python train.py --num_hidden_layers=10 --hidden_size=512 --num_attention_heads=8 --num_key_value_heads=2 --head_dim=64 --intermediate_size=1344 --vocab_size=17323 --hidden_act="swiglu" --norm="rmsnorm" --norm_place="pre" --norm_eps=1e-05 --positions="rope" --rope_theta=26200.0 --rope_fraction=0.25 --qk_norm=true --attn_scale=0.125 --bias="none" --tie_word_embeddings=false --parallel_block=false --init="uniform" --init_std_qkv=0.0349 --init_std_o=0.0078 --init_std_up=0.0349 --init_std_down=0.0078 --optimizer="muon_variant" --learning_rate=0.0121 --lr_mult_down=0.7 --beta1=0.9 --lr_head=0.00807 --warmup_steps=0 --schedule="wsd" --decay_fraction=0.631 --decay_shape="linear" --final_lr_fraction=0.0 --batch_tokens=131072 --max_seq_len=512 --doc_mask=true --train_tokens=872500000 --max_steps=6657 --dataset="wikipedia_en"
Each number is 128 + 24 x the weight over its row's rms, rounded and kept within 0 to 255. Layers, rows and columns count from 0. Numbers have three digits each. The size before them is the row's rms in percent of the matrix's.

# gate: layer 3 MLP gate, 1344x512, rms 0.123, rows 65-81, columns 0-127
# up: layer 3 MLP up, 1344x512, rms 0.128, rows 65-80, columns 0-127
# down: layer 3 MLP down (transposed), 1344x512, rms 0.0515, rows 65-80, columns 0-127
gate65 101:139152076127099156131130124136142113089104101158169143164160113172135148122120143134154147108131105105139101117139165133061154074150104149135090097119129112126108123094137130148130091146133133166142153143156117137132126106134081114146116116183143142147080110114107140118134172134177104104153125147123136110155106105134130151161137135143140137128164143136134133091125112166142151134139
up65 100:121163122126141100095151121094120165156098133141094110060140130145145163124173143135133105139092149141139142131118096165189170168106154130111163143124116121141151096156127139100174097109111076123137116107115196141102174112090130117136152144136112097120157117134153109133123124085126151139103116088126166132097112142112116152098130126147147141121126103135091162135143195079082130135172
down65 100:130136162106150109160168115128122105124120169140077124138108130186100142128129107112092091159095144134114158106097132100122148158176083155086138140157117134132129143121156133097129151126093114170179176150124128122164113124124163150103133091018089118123138095091169102136138114138123129086161116100128110131102128130136151080100091107116103157109120150150175129135072151111133169154170
gate66 102:087123131149122100108089135123120109152074125101132131127064078121112115141123102146116125143135131164145102121130093132118099080149111088106132161135124159163170100177116173142126124145135117113156190132127148105121119129095144119114126108108118120124123149101147139110119080086172116096122121130140143116131140116126138165110105134144164125136121070118137175154144089113122120132136
up66 099:110137116118161122089091139126130124124145101132115107103101098142111097112178124146087164095165142115145155153138124116115114150121137124142154172169112125100125118103116169133141127154110107130159151090116146074109116146123153149089103116105088091149114113162136091141117127146104114181165115149103147126108079150163123114100124128119102099072145117116171133143163146093128176174128
down66 101:141082122142111118109109116129165097074085113127096116127161096108160086126152159118113098138152125103138122139135088136153136110104096107109123130126144079117138121157150167125102099147111099138116103127133099128123112130152159126146104120055107151123079132113088127150113152099147111111106122121141130085109125106087080133125130127155137065094177170119137112133146126127116122094117
gate67 103:120113126133155152084139094096123095151149133122099103141120113151157169150105111120140049168155101145116161169139136110136092145108082131106117088169157108143095084137140102121108118175146141143120106144131122121080134104108130165104134120093160125140175103117127141145094159107092129125113141141163149130115146143133144146128147136118099154145171153130149094128105137130144150114111
up67 101:100145118200121108161112153165139120158158188149174173115141125128134128143136139102100119099118148117105147130117121169068171123075118146142109155130146143110163112114131147151165111135145112112134127136158162134133115151148133122093182152089137104157152150100167122140147123127124104156150103117136156115137102114151120130126127100109189128125134176108129129145133144164123100104145
down67 104:136131089102178145110110128132087153136104147185167148162122155138130132128108102139136160118109129123101132093126127170139129152109152099154083102130182099146129142111104110128125115140171120142080123149111133112141123139124131146130120136171126120158135102134172153144104143143134181133140133081074141110104115123134148127095141157124109151138094121154115132150140098136113105148115
gate68 104:144091161123179150130147153163133131110099124090108089121095148171093123099117156155124124138112153150098137113085092150165123084109112152130135134121135122131126109116113111141094119120119161150132150116094150101107087132110153108102082157104147137135156068138128148149164151102201126144173143174143182109118141132128094102113143075106069110114110131169131151135145114154119140095138
up68 103:105116109104122159142129158165148095139133117154139132099123126085126183105122120130112113160121067131135137109121120146124162121171106136116149110096105157164139140141145124162150138182134133105139128131136131135142122103115136144098088078144117112111143113090156137130113067113124096120104172139132152131140134100111135126112145133136151150144140120118165132151112098123155139139117
down68 102:179105131122184147133152124099130096090152148132108132107158134125118104097119129120125143104154138146102144124094128144090105142156149108114128105109114129107123143117151111103098166102138146167114160123166141067088109120116141145139133159119160124138106153121097095095166159142140130121118109121166137169182132119147156091143068134183130113108151117127091127061111122125121097118131
gate69 105:114067119099091153135101092138100158150134142130122136130148112131142109144110113103100130142131123133139158150118160142162147139112153116104120122143126159124147124094108165153168183101118164107147101080141121132116144136141094117162103138156160106132131063122123101112132131127112135187089078118192176133121113141155126127116168135140104144145083129176164125118164127114142102107124
up69 106:125126152140125070121113097093149159106095124106175163140082134145138140120127136142118109145105124123148106116170132108146132146085122151124091126101120131110114140173160118165169150141142120121118105158163133148079114120136072153140098130090128122151122121143144120105083153120127111119134126107123112089128128091108091127127132131123106171079123153159093128145130143144187117105134
down69 103:151119142119102149154144120155171152138137147137155116088101102097150146115145134154092072116123134155154144127134123106123133074165140150142100115161166112112155090145122119142155102118128126111110125096103110165123134127138124152130124114148139091141116121109112102152106094138131099117105120071137144099114104103142097133151094139157128127142107153105134111085119136121165127134053
gate70 099:144149144123105056155095145152138156115183120142072116143126111144131127107134152129126151115131136133160130135092148133136121174127144169102169085163138094122146138090094107128092161114093134080140108105185121129112109089154145134129165115129130085132107099118147119134140104125143129155117126134132147120113155119114146136116134131143115130126121145161161128101105117104109133158128
up70 101:109142115134143104147117145142079111110135132113118135115130151105113113141166135163158135146125117136105157110128155096103172101155111098088118099158150087114147172141098136134118101106126121095128158127135132108114128114119117149124115130113107101151146132127116143137120145141136100142140143110142119104109173111137108120114126159155113118115081127122226112132140092094121134133129
down70 102:122143123113119171115121141119140151130154173130097146114114122091146115131112138143092090124134062120142088118148125182135149169161131129140146138112094142154110131121163104144133130138071128144124140119094141107151151171094137118090147169134152117095117133138112116162114128118138123142107108125088101167131159116161142147110147119122095136138103138123094116106140129143122097098131
gate71 093:123150130112116139125129157114119114086155113127118094091121117111100110111136125123073108131145154113116085113123127133117112085106116172100161111176122175107087089133157167129153123093129114134149099129167116108149085112163105129151145135091120111145152131163111122107107117139101156132140102124128121139134120093135112153152119143125143127147084149125164160102126129138166149111106
up71 098:142154127143092163129125152129159086128135152152174115128147114143156173154158083086110157103096141095139108114102166091116105086142132144160117142092192119154112092162097132104143106115126116173131124106156164112126114091141107174088163067129140131107114146140141093097136123138121158114136125139145111090128106145146145128109140111108129160155146111114110143148121150064145129095104
down71 099:108113099133097149099168122163147122173118145145152173117112098094116155117168149112069121139069174139188108135109140120128087125128117148182169134112116141149131101124104154124132122141109116124136149152158147135127106142117102132128166089103120113123136133136083075156145115110129178100163100128111131111095158118144142112147102113115175193138091075135130109137118139128138104152128
gate72 096:146188174150153140126072173096150089080084117144130108129145147148137147121173135158124111130098140137129137158084091096128118091154103086138119151092108141128101130117160111132118123108109117187185128124144147128147120112051113158116101133083165136149132126132124110126125142149123162103136144114120117099152114122113157146137106111105135098151168144145094159114133125146121130171086
up72 092:109140103130114089158146145134142164084092163115135152132123153104121085110166104119127118087116101102140158101142184113122112122135178136114135143126122136123147144175111112152071145091155094105086121119143065152111132155180112129165159124113114099116131104139126143155133118151146100147100107116152157130121133154114114090110119122103099131142115128122117144092148148133152111119114
down72 097:133089076123171093141139076164122173155125157155167135118128115156112130112142158094129134107112057100138156133148117124104148117080142120126110117100176108091126144119154091155118118124108148157138108139086118138149105151138118085157108110168140119111125163117154145124135158101145109148132097133149147161110141113135129094155157117103113090130119137132159142147100158131147141155125
gate73 091:074130126153120118141134136168122136107131144129144128164132141158123145114088144146120105118080130129146139172130174151112133081115133125097102167094142155131158145095155146158118127146131129122154111154134145103125109122110162155119104148145115128147137109161117126116128155117096149167096118171128132087096131168085108118175121087151115109147120117098094109148137129125103121115136
up73 096:130146120080107131182087168074148116102096122116127101082102118088111170162076135134112110104142133126142094125169165125146128150088120092150081086126124146156126132106124106102140129168146141147105143145185116110119081099108122124126122134134158108146121131197098092131127104076139135173107094150125109115108142122175104093140080119139151149142138163101106142123099147097105102099151
down73 097:127129152090164084157138127070090112131129097112147096089120113115110175177130114138083131151116096094106165127130092170087098150114126119167133140158113127159099141169133121151132123135142154133125118092118112123182154132099164149097114120043118102136102144119103114138111110153130129133140114150136144146167123085128142119104167118144126123132133124097151130129138095137116141148114
gate74 096:099119111118129108132150140113065144097151085136123146115150126123141128102129121147135101147162106168111110141095089141146134113148167111131137129153114095126123128123115106125157107121124147109104123149174144125107116147136159109142131122131130161152109123109119177134170146135132098110142137139129124102113110087130123168131147108144141103167123154129121135167088158132117138113128
up74 100:145150148139059141139113126106101114146083157150172151106126147084162117092118139140129162172118098132111168102152134110119091131139117122144122145153166146108096091119089143100186117136129080157147137163140144149126115165097156103132126146170111124190125117154092166129112147175146115123086124095122119173159142149123099093147117088136113137158128143089148137156110129177164132120127
down74 096:118121148123110140141138187106095132107111088119132108099106073115150089167106117113111117151118115127102113143149144081106156137109133105105115137056143132135167062124120139141145122137143140116111158119129211150158126143131117114128130150148089137177128141093078084164118151128151115117122131144134161152120108129135092117140131129140132096156126177118102154157102122117098132136066
gate75 098:076133114139161141082134116127101123108147158111103141113117122097125076148144124189127095160124121164144156146141133111115139104125122167147130126102129102141102141090102146086116115150094119116155113160168163131133119159126118149139103169144125133090091195116123154126126118157120109145129123132120131110167114114098093113152143119112115135115085127122102128161149105088160136095103
up75 106:142126128156172085092127145137123122159107133081129132135120104102093135108115155118155142130161133118114150118112079102096125136140112123174100151163099128123144154108130112088136085097071126122160149174173115166157129121135117162163122181120130120085088174125107141130124132111146098079125110122081144108137099134077117104134141145119117086104137088162111125142148098130153143102170
down75 101:134184093146120129142153136107159144075137162100082129150120091169155135117142105164121138122179114094103093130107120135168123072119123108128106154146143136116145160085137103114111148135110107142146114085142131149166120114168152093135132115130091104171125146181103131150122109133114151142114132108133117084113192142126086112153166109093139113111115140137093113110104125121138158128123
gate76 101:179156148121176152102101128134133114108153122125100160161138123112143165148141117118111140122154112137147158150149132083125117113148121142108141109139124108105137175121125123118150146105086145119163145113115101111126094150169106121137155056157138096100109112079130048130123118067122161116146111126103124140114086109093179126147171127134100066123141139117163138144091121126129124057143
up76 100:089124144144104107145141132139109132174131169097126114146156127149112105099095127105125115105133160095116085162131123172094177160150157116160136134109092114165127136130138111157160136132161115121112117114139115142134141103128118132103097141139142124112151094104124178147117129136104120149121148161161137127142158145078119104128112103178116151158138133181118117091088091078119087112114
down76 102:126140141181118133122166119090122132146121147135126138131146092110094135155137145150113118156137125123107106136168118119102119118140157122117085093117104142140117151151119167099134087133126112096123159130152103134142105128151104122141087158113134092129146107064133150122146129150134125147119082133118109121161146120104097124179127119112124117123128129127102156085106169127086154148149
gate77 101:100126130126122081100103157113137146127098136136172136098118150116100115141120149114145145169158153092134149135107135115119069120188142134124140159145125130099132146145111116098172081104114151145121152102082139183109133128104123125086150116167128118110148126140141154134153105157117116105118144168106108128125093110123172173144147056121083107152138150137138102124135121159137158146103
up77 102:156111124131143181108144119183119159123125097175148152142123100196136137139115080115138119125147154145104147118106159127131108114147137142090113088141147098087130131164132148117100134129149129113136127093077121140097152111127095089155097127085122082123108078149134129163110133115120101048143117106141160099133174177154113076095150112131148114124119131175148123162107114139157118094119
down77 102:143115152158106119121122135106150124112126169149138135102134163118136143143132143127147127179122125133130150134113102164130085154151125107109151175194175148116136100167133151113126109131113097105158126120125190164124098127127168167121136129215138164149093106099225131157138116105113133090104129121126101113126157144152151151108142135132090112123157080109116138147099142104103149128122
gate78 103:129057169147168150107112140103127162133107093183151159114137122117096134131112071157077091135088127193106149139199117099111138139135105098130098052159134111138183093110122126147148133102098121139169119106156156152143137104137098112125126157145122129125128126134141140141126082091092124119123121090130140123123126104138128097122115167136108112156127061121128182111131138157106116127122
up78 102:126142124133104140153156150182131116097134140075159122115147115095158132113075142111135127139126099073106133136113096143131076133064159186126146137142152134181160136152118165138081161115080128146115145163122148143072156147174125164150097135134099113123122126138150099114164146145151142123140153149156118097132161104152075114134171131114119165109139163150110091135097095128132124141148
down78 099:108134111125130132089123099085123133131157167095091100085126163121127096084160147082106104071080158106105121155113166116099109116139118095144112106084119135074154117129139114109137120114118151090167173121126129111141123122104101101108130133068136091105125121110170116115119125117123119117124112099158123139110113121167143191127110105131158124170151135109164109109120139086162127136132
gate79 095:132182156130156148168090151126109169124138116129112149112113144131125123130100154127173153154165101112145133132143099126104184161090163123116091146107167151140122067115116129099152103131136134140101111136121112127125177138177167106145107143109112101171145149107099133133156138118139122188141136069110118116136167123081109101111106086115102140083133120088134168149145102156161175134142
up79 097:152133179128155185131165097163077136108111114132113116133105159144102115100148111123098132057084140140143126150151159129120132108144117148146115096136104173077127124124132136155098130126147133105084115070142114139121093122122099163115138141096156140080096115157118126169108097144117084128149113114140130153109117136142146117160138114121133118133113126120104140096111150109093136163141
down79 094:110147101143138130159128138155115156157076137135133127131131135124147145133128139183102112132154156122136147126129158145071112186138096138179108112182092099123145142117159154144116123126119145106130141108192143148105139128127159091175103137130126187156115143144094142094160113110129115136131102085093143186174076106133110113152158147135116103106112101156120127143133135110092132120132
gate80 102:106121083115140109122122116156164097146081131125106152143160105101113108125139155125137119138077096068133089143142130136145101098123138149178161132160137151099136135127119146133133134113112132121114096091167098128132153118127133123158144103138119074147164144143171140130133185166178138139144093116154123144121171123140134117097115181124144136107140142167144104104140134163153141120154
up80 110:125147150096108165141170163143149186091140093122148112103118200134103138139132096142116123149170124118135137165094129088149142133095148094161145134115124098172062143156123115130168149133125163156136143145095120141121160179161079117102117094142116138111130112114136125127087119136104156131087097137129185149128081123123136104107059100130157135159121084125097112129086109149117120104088
down80 103:125111137110111113105119095144124073098137156153134123147113116091138131109159148163189132145133161143145128094167114157099118126141102174076054122095120156146101097108133158128137119099127136116081149144098102131096152160146162138145151143180136144136179137166129116150092141100131162107171154137160116140140122105095096161139111113125122134128149105158101107123122141166159122162131
gate81 100:096129143117137174127135125133116116126132161136133118083151094119115111139137126133156117136083136095141102122165148107130125108077151140140150102092105135123108159111177179108167127167148154138095131111110083135153090152130118130173107094150117162104152096086133134110146097100094132147117130134080103105119118142074096089081151131151113145089110134117134078149128115105096106102103